Weights of a small transformer language model: 2 heads of 64.
Each number is 500 + 25 x the weight over the matrix's rms, rounded and kept within 0 to 999. Layers, rows and columns count from 0. Numbers have three digits each.

# up: layer 8 MLP up, 512x128, rms 0.112, rows 20-72, columns 0-127
# down: layer 8 MLP down (transposed), 512x128, rms 0.1, rows 20-71, columns 0-127
up20:511497528499514495442501491493514511536469536495470543541512563483524508439459495522478484524527531457540502510510498505485491498519487507526490484534460472509533493485496483495485491476530495505474528495486487516516438499560458479504498503509487485486492507485484490450487481536515501464497543505582492457499478502517448482518526487510490482501491524534455497519474507452493495536462
down20:530465496503468502492520505483513503481484473439535526502513511484441472529511520486491491520518500506501487529515539511474502482502501524513550501522537456521541523496481490439517524519495480487514506521468524498511483450506447580483526451443511507503483442486536518529504554533538488503483516496490508533531485492556507480491523535543454452445466482516495478488524490490482515448503
up21:507455502514463477504513467512528496478563507495492518513499530473499499509495550487488510483480551516520467516521499528516477467481480494493499535479493481473480499503492521484509527504479497501492509482475512514464503518429512486551486467505511503505514496518476462506467514500538508532487571525510517479541479447497495528474497524504486472506486515507499542498486505475516534469493
down21:496541517487532518490459556473473499520475483516512461490471492495467487490499496509523503524516472492497518489454550486494481524533507506480530513537476490535530474533488514508509501494479478499520526501514479487524490534554459508480538534475488481507481473479535518473539542501478487481518486498479487527505509532505492476465513492541496491477482479486509479465505518492497471522526
up22:549480516503528524514492475526486489522492511522550506501491481559516466466534487463490480486503505461492502481490526504514514465487507477472535483527463491480512510573529487505479477485484510478484508495559512507518490499522468558547497540485479469522480484539520479522506480522520470509494490465529559498534513482496462502492484466518455484496452486457517486475546495535470448524442
down22:466469497491520494549480508491467528489545472453473468484516546515508489545462498516503509519534498541512499518462516490543516510489503467532482508466490545479501516486476503508490561498454508519469452487514440506451551517490489482532509458488505515499529496518507531483455556509502489520504523514463465469518500483473501468468527487509491520528501491505506530519454494502513503521507
up23:440469496532480538462461511564531476527494516532520527479491528520489517484504516502491472476506477452497510514508474486522495508494455477496451512498480487511529506505463470527524523473463540472512510560538492520535482491490483520507494490508568475493473508494537495515491538525542456501452498517561553516490496486490488508498508542531473512483484538487520441455490511506486496475509
down23:495503477556453517519486482511542497504480461525516546413519485523506494506510475487496502530460544498506530539500487474491487458479503480496493493471501490490478502506501484498484457507489546545513524446550477496480503524503513470527547482503509520469563500484506523521514503521536539504509507519475485506528478471496488529473464495466495507501463463496553461490537464487523506503498
up24:527519571483527506473498495542480460519494537460506515507505482481519498476534467454516526493472535492515541483496489502536511478484532487520519518482519540471491521530490467511522461507520518487483476490534498527511483476556499533514507507499507491495478471491525461514470490487495509514504493508503544464484471531490514497491517517528493468518487492432457503516480482530464493451439
down24:483508508478506514493526499498500519491516504488541523492530497536526470488470490486523530506503541510506476475483504504509548453538487515480532481496519478455492512467486498503514511457455453548482476486554488490509494535496439447519468447536491506496529502474452504501503502548486492541517529515512461475511465492471474478511502523476454508515488522511528500498485505505522501528527
up25:498509529584489519475503514493500457503545512503534520516460515494504494496524452463507519509500471518487468496508519480530518521523503507559440547462490449511495491487469542497518508480500527513480501498516482479521518476467507490532490498514498510475491490504519487472537491481505486509489501488533475500512448448530519470499546520517459497531476503515458494473493516517480493532447
down25:534514468481512517530498493496512518509480491520502472470475467459504472490527513517464504484480495473518514476502526488519495518484501503493492456547475485463475516500535518533501532490503494498520481532487526493494491514477539502475517489449482471446461498505502507530482477510477557505517517486523512508448558529436537493487523502482503564510519525511506465501451531520464527512534
up26:511490541496491488478523449498501503530517513475528525498491492559578455505498504473495520482502516472498445485489535468534535483500496485498441500507448455511501524519496467513517512531519548496483476483520519507483464486506481493537472523519549513494515531506510509488469483512524423478492490479474507492512495475504515498526523536533515501514488472441486536484463490536534478517473
down26:532486529481504496507522530468501497489482499534452483477509541521484507491505536519539528490472480500529514459485450483503526504519504454508525533444504488463505526480484511478465504453520462513501512475529506493516533489513516485474481487485503501502531496491491535509532471486553486517497491493475456539497501498516504499500454466472516522489518519526519483451543513477514480482550
up27:533505506538521480477514519494505505471561466480553483502481541497508475467503491505479498497488512531480478513471526484544528487478502452463466504523496466471523492501468457492530533520500487536505468510538478502450479497536495449562497522517494494506526468503523495546484486529505450506487483506511512499526480481496468496472517468494526520508472483485536549494489516487506494523454
down27:481488477500507515531478503481476495541462475514493524504517544490497497504530504521558508506481488483498527485458484482499489543544485511533547501507468469529489492474474528488516481444472449493462528504508482475517500481511529520509522492510547510493503493498521486481490457503502507497510472492517532516475463499543505479502429534515482526530541507535527481518496459517508488460504
up28:513513539471494473470497475542493455507534464482504567548488495486512479491556535509505500536569492453535522484485525509506496509522500489492470512441529460477483522479515492487564492491405485499492517521497493520500503494494550498507523534481475508505483475495512471524482487522484470519523492461568502448498496485534505481526501498493510481484452543500464519534500515475513496465481
down28:502525475448452515544517529537499477493503509479489570510553500493495488498486533454515507485465520444483516493493502514503471496455441473452482498448486514512492458540520513513453548475513567504543512446499508518477462518510538491471512500515500500521501510453506504490450483517542513506462486505490506521525503539497514486550487505491523498487532553528523493465466503490502479553487
up29:485477532506491472480506479495499489491484492486474519555477516522542497496470493493507505489510508503465507509498486530533512479519496483529524496488503497458521510512499495533469496490489518473491511520505473504486489515490485507509494490503517519503501483481520476527487522520506488520493479490526521481492510490523482472499470510525469503510492505465490501499515496506483508469491
down29:489470534512516492457486503513522490514517505471511520607493508540531500492489528494505494487526510508459522504488485524541525478544493485525493507465507460438538507510490489523462477493502518480471506521499485517486511516485502499536510526510499518518471513482493485498513522515497478509480495475534505482518485479523487493491487505512447492505459503454492518487513484506476507481489
up30:503492524485510485512480506496496516504487478463510547500500474553491441495500521483527519484471517487489481512497509491534514465552478465517519520477490490494503559466480488519479465485482495447485507536487515516500457487506559542523503518495493453504483524507538501499490521523491516510497468510508522501476470507479442482486537501515487538491498463474522489532516471501517491476534
down30:491487523524483512484499493519524488501492508507456473476521515460487530469532492486510494513542495489504505507528496480481493500481521511495535519501514456499492486505511541467514492504521507529463515515455518494499501519486491487491506478525520526493470515481466499505530468521449481541536470490518492478516537469496532521494475502475485470500532481508500530499527514505491501533480
up31:459510516517476521448506502524521489545463486483531506521488521516513533489483485500487525512508511483500506502526515524514515444464489498554503547474511489493522496512499458521523523476497530457487480498572486499458499491511484502505493473502505478520498451450549478512485479516542483485503455499569520504481489539508450474521517458498511474530421515529465509519491523499442495520461
down31:503550530452506527507476477464525538550478531470524471596495504478488513520564493485501442514491494490516479465513489435460537530452499525494526480519492478469483467480542512496455423401511529482510518488508509499496518434548518535546517485560480530509485486471408474471519446488506485461484527494492477516469468510525552499495511547479526534516537477495528488543464513488547488556524
up32:488502551503513503494520496497508528507503511478517469534476509501549517444502489476523510482512498517453517496461479486532565477526497497541531511523499509437538527530471508499468481483514528471487490507537540483523483515526465496538507520488526486503513508483497503495459463468490500493486441498504496513472504506483462485526480515501482516521495530469497469489531498523486477505462
down32:519489463500516498561502488492502477493490492513505480532556502482473497501511534492490483487506544518530498513503492548498483526507509529483532501508527507524480502522473512491504455470510525481512496475497508501490525482490501492470484521494500509533508472457495472515503482504450489505512496479479467521470487488481454520517489483494461518483535461509498509497517518521544549509495
up33:489508517504494486483484482577455477537486484485552480513489486520453477465507513502496457508533490489501492519546526513519512464541500506482485516500474500503488482546471473537536591525499511551475501573497489502476491497498480543525477461485469429502500441507516495513479538509517504493479540509503514444526451481478531496505510499495462486566498494507487527485501471491536497525490
down33:469506543514544533493533479460513432468478476519482499485458511525467479507497478488525470472493496575504531496537565530494475517478543501508543517527503507502472475514465505498497521480488492498496525564479503548495520516530489495478446508483517492526505489526506497534478477512519469523496496493539478487437494496502493457455477494541489536500549426555463543536456485512504490506475
up34:490481528493486499466488499495492491478513512462514524539474506550517503496506518493510519499495483468477510491478498532523492491531509475482472491465489463512545499524484461510521469509495496521447504516501476495492491496507498512493524518497496514502510489521546484468485527507504497465519507523522501503488488472510482459506482507538481466518474507466495510521534507492501473504484
down34:518491507502485484472474527499500492474532496473540521609498493528512526508519543509490489502520481482458512485480497526532514495567462490509491486475504458472519498501497471511484482499483520518484506520474491519488497512505488492508516503522490520526458509520513472490506513512501461482507512507522499492498500480512498478493486463521479480505452513483500517511529495475484493506496
up35:473481517521505470475478565529535475494516524455546508503475498519505549509471521490494500510564525500485501500501455518522491501531511501498493512509489507491503496505514503545479472488489465540432514520471534568504487563475498504481502486502538514495446525474497504453542523484483454483517434472510502498484534452495486496511491458498441506529505539527465502508520511495460473526478
down35:505525488492486482571532457522465521535435467542464492481543457538507491472513498504496460492500545485537498496504554486506488541470492476513482477481504482492487513472457486483513524514492509475510500490518484475498498495504529513513536511473536475516533475506508503555467477465521448476525536458511548491492507515473534471504487534525553524485466510515488483529481501493460501497528
up36:468465560522534530486488525510472465504511505551487520515483453501510488468548465502456477520485506514503496437523511477500509482526522454530432513462510491541520531499507491529454496520516512537503489477490500478490500503500522516468497474465522516526455514524510519483490542502507540469468520540494524483495491527489466530470485537544512451495458515495497478504510479491505461461505
down36:521512504503497486490515460488499535489509502498512498521497516473504485520508545523493499484492470477474486541502524523472537507506497579509480464498479503504518474462493492495515504519491502471489454518477489480542503471519504525513486493505422542518540510527486494464499463472539502450525510476500474471496520469469520493489483559479489505483441493533535525509489560523500518543467
up37:490448511542464490477490493506497509473544485474515474498507485487492443479522525466502486498503483457490503532446514512553529527503453492518512497515516488492526517475466500507477518497490499480510528551469522525514480516464516549539522504524486551489487517522548478525501520488492487511487502526514493480512416487463479466460490527501516490492524483490489492503523497515518495505510
down37:495520484509489500499514487480524493499480486531495498472520511478525545448497510552478497517521440486477466501524493531498531514492522501480483489482499494530513506535499504469544499450492481511458505477455489470499467525527501498484502511464470480519460501467502518489496470532457533512485520520533503513520540498485476517535548497496487475494517497515555524485504474556515534523471
up38:499485479505473450493498519524511521529496497483496517494541538504494497479517538495515453517507493462496501504475467512528490486508541490529508530517431475498546514534499502530489527510523513467446498484509528484523486486459513547484486510480548507515455495516503502472529490474460523510494540510525478510511514458485476521490486525488491484499480476531471504498526462509499458474449
down38:524503494485518563483480476478523484493533501507525469359540468498531501506483524509525531534501512532475463513496493500531548498487492491477500474500494526501459495513494510502492493508493504489515454522526479501485499493496472481535494516483513507490497515485536467482494507509506523518484485502490507463510498496499517513499480503519471498504482487502543480548512485477507496529494
up39:478494526475475447454543521532527465509478500503527500541512474537501474477516515513541503480506495512509503519494514517497515452497497499541503501529471486473509515499514480492528504447475482525468536508522467487533491486511484542520490492462482457475532494529551503532539527517512467514491485455561553496481511523529500493462506488485469518515515504471462517482497474484508485502425
down39:502531478475505498513537497507493484488525475497521508558498486492498468504499491492466515485483541472505486537539511493470478535481498494523461538527533485522456471488505506494465499514494515488484537512483529503494463535515477489539546466473486533521500526497493521477518488484485464447496500503533483506506490506523498484497505492540486538512523484502478489516482501483506516460547
up40:523503522498479491452506521505510480489483499472512509541505512521509510484513483474512507522498502501480495529485485507523512502514517471498498495468453498472541529525480458547482498503489510489504497484514500516503511487510514493530491475519486511513495492535516520500499525522483464488505481523537494485532483463493457473511508507533506473499484473444475521462515491490470471514476
down40:533502513483496504487497533510514485490516485451518499604508504521529504511513505494507513521516509516472502512512477505519503498556488515495497455470464498490531517525441465537495487515485521497498486492505499510508497502501490494520492509502485499510483503506517492515493509523477483487483492515539525490525520475503472494532498488476485484503455502451473517494504481501470485496492
up41:462449512473515489472484481503409463560506516476507508505520505489496486482500503488522498462487518493475487494545520568525474529525500477498475541485461505479521490495522491513525505548532496522509502476555503501519463520486433506511523460529509480536441492462546465496488501509533495529506519478531492426548459468513465511514506501520513509504512538507498502516457498524474505472498
down41:537530455500482509517522528450497486453510509477517480391545460517447506505515496525498510476503507539493510545486496485514545511477483497448514497492532520479466532494478495467526495506522480506487471499521559451479473526521479546519488487527485523537490489499496499546480535526535509510472497486497501510470450503520510466488505536498507497525491522490466494501523527511518445505517
up42:489477508528477515485490542498467492508494508471505487506483502509473518507498483514503524475509513532503490504516501550511467514501476525502481560523482527488503487475468510507501456497513498493488514575534464489518496507472505503521478513521496493455466494522552433504499514520484501462505496486536502433518525473514471481472536496569494506470524502474486463515440499489503480493474
down42:505519495507533465495531496498532453509489496509499499492488512457518502488504517511468470525513482509527513495534517480496486486482535456520510490470502521520501525506486494499487555469485464531505491498494476485495498483511502519504512536474490489540516457496494554510501487468551508519441499479447524533465478484488483513514519548491499473507485522489483498524507512505468494484506
up43:504505496499542480519465525496508495489529487513500508511539520536546451466491519494549501485451505503501477489451503492520498504459509479535495459461477506455514518516454529497474507502514546496484495494480493519481444488475515494520527544493485514496500509462536508493518469483464494540473503518546503470533544475467496503500489539510498481490494527538488484535550470510455498510505
down43:472508489529476511474505498523511458548492477507481502514532542462488535507473488477477481494526492498536511462489529502539542511506505494510491568501456521486452459447484517509528448471470499500488538511474513472515532519466511526512509496508513502511515502500506511500518544457462524492501512522478473502501548497499488496532500482468478506497476463507507528460502506494503469505510
up44:451470497506499512480544459516567466504494512474497512513507510488528477506485550503460520518514463536464533555487496511519491484498533495510519552459463479468495494487482517478505490524501478452481476464463492507518485535517517480467519459507469514552536546487494512511523529522549514521483505544516513483468433512522483466483466539500483464475469506508511513461522517527504487494504
down44:539510511508457495482512523462456543497511485483538506493490483513500529478514448531503480489471524475522467442533538457504516469478505514484480467509483546462489494499507483508514524472531487536537515535489501500508543515514519515559456483517519477466471464518513503513491491488527505496514538513495525528516513495463478488459490505504493499508542488496473477541488501482468530488507
up45:481479526523498499465493507518472499490514504477509519532482521548506503500494525526490492501489486482475469498499499506533472522516501461525504546448477487480532501559497483519511515494480510489479524517491477488490513516494502530517505509473488498514483475490532462484508507515490471541488490502521554479510510488510503486480491503538492504512464502475491529490507490497496506491473
down45:496454523503512486465463513510498474506512512490522523607484496543505509503493539520495482512501518505459483481506466516544493511541492477541494507468506481473538493526468480512506497493508529494490511516489497511493515495500498518511501531515493487510459492493496466474501492527487463527488497498527526487499503484512481493474482509515486487505458530449484544511504485478493516483488
up46:448468493524463459528503508518514461500473511463555492490540533514526485466511562570494513531497504456444459516520484530567493473531477514494501528533469491484474517525466527539491501464479500538424547505466539496487470546519485535519502496498536488510478492479513481542516498511518509560510494477511512498493469430512480476495488501495475488512488479483527527499521477491513482505525
down46:495507510487529473437516513510543506435551534511478528448542493428523460464487500477504521524514462489526495520545541467477477502497483500488495475555491485535507504505477492547498487492529493502554483534451520515529479483512520513501500494503519485470484542532465522458498515467483518521514491471529481494542546503517479535488475499533487468477505493519509479484478486502497509503487
up47:552532558490439480488496489511506454491512486524515519506464470530528464471506500479538496483505550512506467488488487481512514482506527504540484517470472456489537500547433498534543480517493501511475484498492482508497538493507511470496503518505500468502508492484495524527506505511531510515527493488523510483488515487501498493508513484514434485550519485481496495520533476466510508483463
down47:531521486536529504519489528518513494517496481483476487499504502489509499496485503511490488538514471451507503497523516517495497488481467505495522517484571494502464498470545490482464522505524514479516513494491536481500485505520476511498488518479514542472450493528539474504472475502466510471504485520467500506511471466499478491498483502520547514447476547516492497492511533513457496500508
up48:486491527497491483466518527529495490502504533449508531499509484537482468492483513556507483463568498456489500467483478536468496502495479513468499519480503513462483528524470501474501495498474494522488511491541462537486503498545491489498528484528490503479459459505521521484507544525527496490478538488554535484526498522478512519504507460524482488472451530497476502466455507502486492534554
down48:518477471481490516538451496480453518529498498503468508402468495470475505543527518478534511498481500484505506506499526485512512479514502507519549492484455518512526496463506512494505492505566500506493504498489499499513470501492545511524504457511501512485475515500493507529532456483505575492495476522487497494503498519532510488490522495451539488513521458473488516513539451482531492478504
up49:467481533481520504493503519531489474565478477504551488526503518506475472462520441486529526488461473443518484513503527506526488500492523476515525508512503518510521481514517492487483526484481512469518494512479507480534451523509450549495495502472568517530479554493521506462516526527533494510478517482471585462525509467441494524472514483532492492504505489480499483468459446507502478513525
down49:505493451494491545439491521491538493471522522492528516465525475467478520507459523539489552494510544516442479559491496475528481451498473522521501492521521481457542515508517512486482499523490502459510509521475516520484521512487498479488539437540496502519502424515504454534482499517551494483474518535485488503498472496505549507531498491481524503467522506470538485494497504494510493500494
up50:455459523531484499459502500529473499525493480510496497523483493540509481489514496496505480501492504482461464501510503510521491501519479490552508505447495498475533480501501470524482518494490520509473533529515488485507505532503506528504516512503486499518449484471506481472511513511502465513472483494519523474491511481496477466463460513522484504502487517485498530487530469499481508505495
down50:503455526509502491471486516507495484507522475505517492601491479536515515488480515512511511507505512486459499504510502505537505488547497497546483503456508460474538494498485483515471516489507540493471520525481505523512512511505489490490510527505502486530466502493513480457497500511477458514489490487531507493508499482494481494487489502512481496504474529469502530489528470480483520489489
up51:487463505510494508468473516505508481533484485542516491520468490515516508491493526505520505505523445518462480501493471503559502517568510533521514494524450469423504534502473499503502499460504536491484478508480522503555516534493500537475508509509557499447497514501474458481526498562482532484533472485519506454524500500488457489463496526516478476520527503465500495507529487501492503517481
down51:543486485518461489478521496538524517468492518503494517496533510515497476492523512522461486505506463456507505533469499516496462499471527480495557523515529479508520476497508512522527484545473487489526544492471491483485457506486520519501511518499447526565481491475509530500485479452526458513478493542506477483498490411535496541524486472512489494478499526484491560470500532550507497469498
up52:491480550483474489498478489496470493498466454486495482515479498507529445452485498477468497499498519518503512532525515527509528507541489526489511521489473518479490504485485492543509525508451466536467527490476456485514527485554526499501521471505473496510517497492544502492484536477558472491539542526540507450493514526482524494500482540503507486522497446445493526500468496509545504474477
down52:486482424519502531506532480493543537503482509514521515525489509479520536550535478463528479505510479475512519517496514463534528537513485500495497511509509495521490492505497469508485465498480491492474515537453465530484509484504494489482509513455498510495460489457484509478522513484491446501506515492502483532511502541496499502497524480480510533531505510531466457505520452510492510505477
up53:506469512514498506476487487510487498505485513471492526541455538521509491478502499513518510518489490472472482494488484520533497495514507464511513505463469475484534486514459490516536487499494506493484504535515469501515473488514502508495507483497482515534477499522521492500504488518513483479510512517528506494501473481531482472515492533535485472510475499481483529498538518458485480518501
down53:515467525499502507476480520520492496497516502467503514609491521517540523500510524510503492507522490495469508518490481519520503496532486470512496503484496476467519496507472499513497470507474519515481497531491484520512490506490505486499491497512497490531461500510493489495517504525507466507508515504526508486499517453518491486512481498515463479510444520484495521481515494475468506498486
up54:496541540520513494457488546496500497558547465522506512525473513505489506485526496505524511521518527465463479480464505504497493499505458439485485492486476514467527469501469507525567480515472540496479507506546476494514514460565487531544544474537520534486504446491489481504534469463462432471452487496513488494496492510519446451526490549505502472492505512451529522533462514457482493464490
down54:484504475499481496491494513421505489528508520500489436478530512492458518495483466506533472532490458505498505493482507565503470491488539488525520491497469564463491503544508522502468505512485551476437488501502448520450528495500433559467455482516532509473502542544503508452517497510518507529493558504447499450546475520513539479508501505494448471518549557542538519532486485523513487526512
up55:505500522511476496457499495499492485479512505478462548495506497511524501508527487511492472475520479441492475542489506509498502502512511476503498510475459479475472509513496479482539481537505545531442505444472507521532496531515463533469585487546514445516547472503498506509474491480501505498534464533509529521522517473516478484465496512515486497513502496482502503510563526477439536512507
down55:512484478483509544511505524513498485500494512509525541426551499495477460455531492512480516515521500510488531446478502498501552510483542507469460528492495497502497478486488515499473487495525507456479525511519532513483477481515514511489502507496479499498495483488501543509490508511559502477447534514527506509451493524507476515510513495518509522490446477505513480482526440508527492484507
up56:511521548520476477517490443511515489490473477461473491522464473507547508503539440480513481494532499499479499502512524519477469450509498498525527501500451518464505552500514487514562506516456510534511499467511470514495506491504501503514511463523510475527542493497518486533477528531512508493570472516506499506505430491496472482526512524490489464545459463501445534470492475459535522497485
down56:496486524513512498485517496489492475487485475508504494540481487542542548505511554468516435484473487484533535433486478496511514497487459493501474525500456495500526446486506507502505454440517459488491490514448490503535524505490481507510511544487489509490523542491494503521487484507504512493476500479501506523501516508518546518516527507487537536428524489544521497529472535492511507453521
up57:507477484506461503434527566512492454505498495507551511503548514480492490480499517553490523509502476445472497518483524531520458503544512500511510516476533497505474484485499499508484521457461529480494500542490522483505520484495522533494499474534491516546453499502506472518549499488495502464480527486498483478509469494489482492494502503521504465462515570490499533515476522528485502449548
down57:514546515479535489524483483498486532475547518474479483450492485521507506534494483490468463491482509544519526489524504485471500484462485510514449504497492503491501468485473502478487477509479453530508472468514486531454524520506472497479518547510514526482528494491526501505463515511555521475532519501519497529472495493521562474488511494516513537568477476515505502481539462474486509496494
up58:516495491498468499501427506488508469512521518491512524503502503526509511481502511514486490491497504511491484522437501502510466471545514521514490486478504502457540504525480504513477517509530503505542497516502487552500467492454517516526559469507468502539500532513579457516520470476508485510501497490502473479531500516513461513469497504502451491510507495500499476539490475481510519520484
down58:489500564488537519516565491501502476495479479503486503519488496492492529524503501507509519490523489526496478487495502519544511518496505494499486513508494490548482544474479499481543488514465488503444526466498474501512521514499520520477486500474489488483504494530485514473481515480497490501503494492479519504483512480514494509506510489498497509503479519495519490471471516516493522467496
up59:498490489513491468508469470508445482497555550480505507508525536534510473491547502530499515509543477497479531501508477477484486514508467469490521470488491485538491530516497476467481519513523491522461497498497482486519505536526479519490543519546514482500516523493483506490479509489514424502488478532508478520494522495468523522525491507484510430546432516463476500492475498469502499498498
down59:498502476517496523527533551493503543476476453475460508526489473490468517494465492494522502526500532460556529515489539508538494496484480478495486530488461495510497456504494501548515503499522488498565508481463506538526494513517507475469488489507518525478506456491538491518517479528501518503497543503539471494476471526506494497474502496504514475443524496512483512487496487515437534481504
up60:453492508560518548486515523513523506462539505538533537550483509510470512470548487508459472475488430476457528493463538482464466483538477507491465526508514489499482508517513471498480475500504527507499516470491448536522470537459498563514525489492496518496475495474566481521552477495514500459469504456522509475533434534476483517474476508530510505511466522450509482561499500516452479524489
down60:562540501456516486469557501463543535478488487557492497472505472519448530458542523511509464539503468466444436488452512519485509526476498537496520498511495496458488540483526552496489573520557529515500514443444474465510455510507517481503440491480483517515520546488514528481498520531523447461493509550487496482465481501536524497536526527543466440499494455520495469515529485486508503492501
up61:493518558532531514484508530525498466492468535473512509528518507500487483473506505505490514478510548514488459497475484481544493539508485498499474495475487486481521473474500532482526509497526489493516487511535471523491511475511530515538527500511490498526474465474543503486490489458537470527489474468520495492523479520494486479479535489530532500518485511471453507474461523478472492480487
down61:502510447476508506528500473512482534539484518486489521467543476524499472512538471516517485524504458492469503499513504482445493464531492519466539511538488470479513537520531491543458487464493482502510477508512439512476475502517492507498533475483506512474508496528478506500483473512501505519514524514499493516490496510479471520530521481465467484507499571511479475539531509563492499506518
up62:518540583549446476509477508514479505504480526528471466519467495500535509486506517491561492466490492480506481518497468490503498474511489495512482521543497487505543502507479447508519534483514562494529514516507500503458442496512524486505470470499509500464423533508509482489537553519523471462476498525518515459498490506494531472486498489538527486493499490490493552498469446527454563507513
down62:489477478491534485504542536474479486470505522462510529511516510488454534486515504552447527524495514497501497528480515501491505499500520473448501474463504518506514498471461522544480472571466497491515508473511527496503522512489459490476502539499517496517510504470500505493459497491494545515533535517499474520466514474469470512503484561449494481480498516522521464521519563485561493429504
up63:503524515535477511461532530529486512499519450538470474519519473501531469501466558485510487503503461476517533473480487500515509541488473482487507476524477510484503515500518469538486518477487514476506511528479485516539489498498482541555531486528492526507507531445546503481526523471537482484472480487542518485507478481486499525497481534533499475498466557469496481498467525497509431500513
down63:487481478510525506542521487520532517484544490416505467531468513482483507435463519521486501512515514465503505501525502512471467515470460509454500491504529486522527525516523505512503509432502510506494514447508496500496536537463514511536467491523520512486534492524505537513503469526479542506545491495510464497520478497530477498497511495482521517464497482460466479513498491498518504510480
up64:483447507494510449509515514502483505542490503479527505529557465534460501524510527526509443539514520458486532550491449514510499472497483518475478537511513460498522463485479513530475532515511492497494541500442501511499503515481533516540511455513486521493447490493479476458468525485467510496527505503531531472535532492491515496489535498517479485486492504470480476500525516480521533479444
down64:492549525489554522476501528509485478477461534496478499486493529541522492514507495497511475495510463539498488492524532526499519531479553477478522516487514514478442544499484544549512513496499513509496457474511513461512491509495476491495449497518525498495500506485476522503544514524505474542500500481503518500484445500526513490519489492474503522452518500474502479477450455510482468460554
up65:483474509553487512472472498487534464496500518509579503501515483521475470464474485521533506502489441516505514488551505505520502490529493500514525498524500510490478510495452467502460502476502506490500517510474493516508500515551492524507524492512553488498460528496481459506493528493498492512444482472503492484477522504499521547520515512501447495513521478486492483480530488474506544482536
down65:492515511471478501540535533536490526495532500492468496494513528479481536462518496509459492490545528491490492504504491519476473532458522513497513492524514485500504514504497512474522507513511501515504501523506530522509508526460494482524463489464453511530496487502516518524530514505502494476539493535512477481474463487527486481491456477489527476493504513512539511462476485520469466491475
up66:492478544516492525461471487518499477498505498495510487520478499531501501487508510515508480502489481513472490521506481483518505488539510457514493514469493475493520515511500478517507501498449514507500521507516501489509464516507519512531539521489496519527473494519513489467487496510494448517476490542524522485479476487483459492493503502518481460507502504482477569491509481480486527504507
down66:495469531516521513471469489497492471497515495484525498585480491535494519507498520510506492500516499496455481517509477492563516489565495486514487499472514465467529509491476499514487504510505523495482516504488496498501485519496506505513519525512512502521478496507526492468497504528477461524471495522526514485499481491495463497489494500508477474507467515480473531496511491476464517502512
up67:491513506494503495499507485509529510517526510485498558520456506537500471475482520465510504478486508496502525476503532500480489486492510498507475504452482504531493479508497483510520465494464511492471522512499458509508516498523509493476501450486504521536432500499539510494450511494514473504526484487513523508475482528552516437535529493511525518536461531492489522490520495473444507469523
down67:496504482525513510521506486504512475512482514513509464435536497479499495494493480517498509534506464504472467530484473482515540516520499504494492516542476480482516501515512524511487501480506506489527486477481535490494478523498460480531518494530524489506540505542488536529531490490482510495474487498506522515508500440512509551474488516496463511444540485461530498474503502504532461526466
up68:534467496507475464469521491502476496518529495473509526484511587513530507494487490482520520504538510472472491520478471507497490512511484523528520515525498471499503510468487488499547509482500471529423485507542503537527494523513475469505478490514513522527480515448519500504509460524480510479534514503496465514486478490508474521524492461521507482545512562502505525456521490475459508511484
down68:510524529503507556475465525506512525486506495501527462486516439492466490513506475508480477505486521502495493517502528519492500471495485485476456493498499531477484478527526498464463505500523527479544494475495497486513514494527487520512523497555508496474517421521490468497503523533557474512468519505487500491521495548500508483510494547506487495491477476474467468543455475526512519512519
up69:558491483520470522475504486503515481454535500478558525494499508476515505496475527514476518543521476467485507527453468508544462498511465477457488493490501478501537514506528479518511536518496488527466467470534512478492473535514492492544481479514501478518532493521492522525475498564507492500473485489516507523533473431537488503505501515498478496473473515494477479523504537502493492571494
down69:440474548545519485549452495501513496492472482534466504488505493499489477510491558468554480498462513525495513484539530490493506502521522539507557503486492509484489489491489495513447491467495478475515523539439449509503510492492535527459520472507497528510487523483538495466518473478474511513502527520477531491492525535473533515503505509473503498516494454512507553513505455511502511439496
up70:491522526507528507499508454506509480479506503492511491550540503486523488435550488475469520517493505506487516458482518503554497521527492492516466484474459542516517529471501471489501454472473535468509552510490442490481478510552527523512501485471515475500520488504504484519439502553536522508510515494560516532465492467510467522485498527465504508540467490482443484541508476503514479462514
down70:504512483514455516506488518455499512504473513501525553496498435539517522558485505490456507487486519493495517500530534483513490455517458530499476518481441453502545464506498542476492501522518473466541492516486519516536504524521480503519469547466509508486480499479513509516468487501484497481439486499497476467546510536501530474472523499519462479520445511494509480528532553531532512471510
up71:477474507503484496480490477523509502506519485516492473524472522503493499485528517498505473481483481488482450509483482514532491467527513487509523526476444452486508517535517474511537510486487500488459502496505475501511492509479506541547529521503507491528501481518561499494520517516491474541489489540517583464509447485486485503471493497547487495500470487478490520487533471504482539484478
down71:509471514511501473496483505491528466477522520543507527572499499521512504486499525501506496490478526474475487490477453491553485492547506486502485515477462484438541511491496492526492489495512506504479522499492494495509490514502488499522519522524519499507492491518546509479511487500473469510465497536527538472534483504501464510494462527525479499495482515473494526494520476485489541483465
up72:459517471517480530502509477521474511494520517520527512534487526489506505482520544501510518488535517456441442488552484520507493540500462487515468522491478475510505563456481502520495553488479483473499545494552479502502509460532486481479544470526531552485502521492540513449493459567469509491481497478508512477499500464488489506552436524510512493489437509477478512445505474506494485516509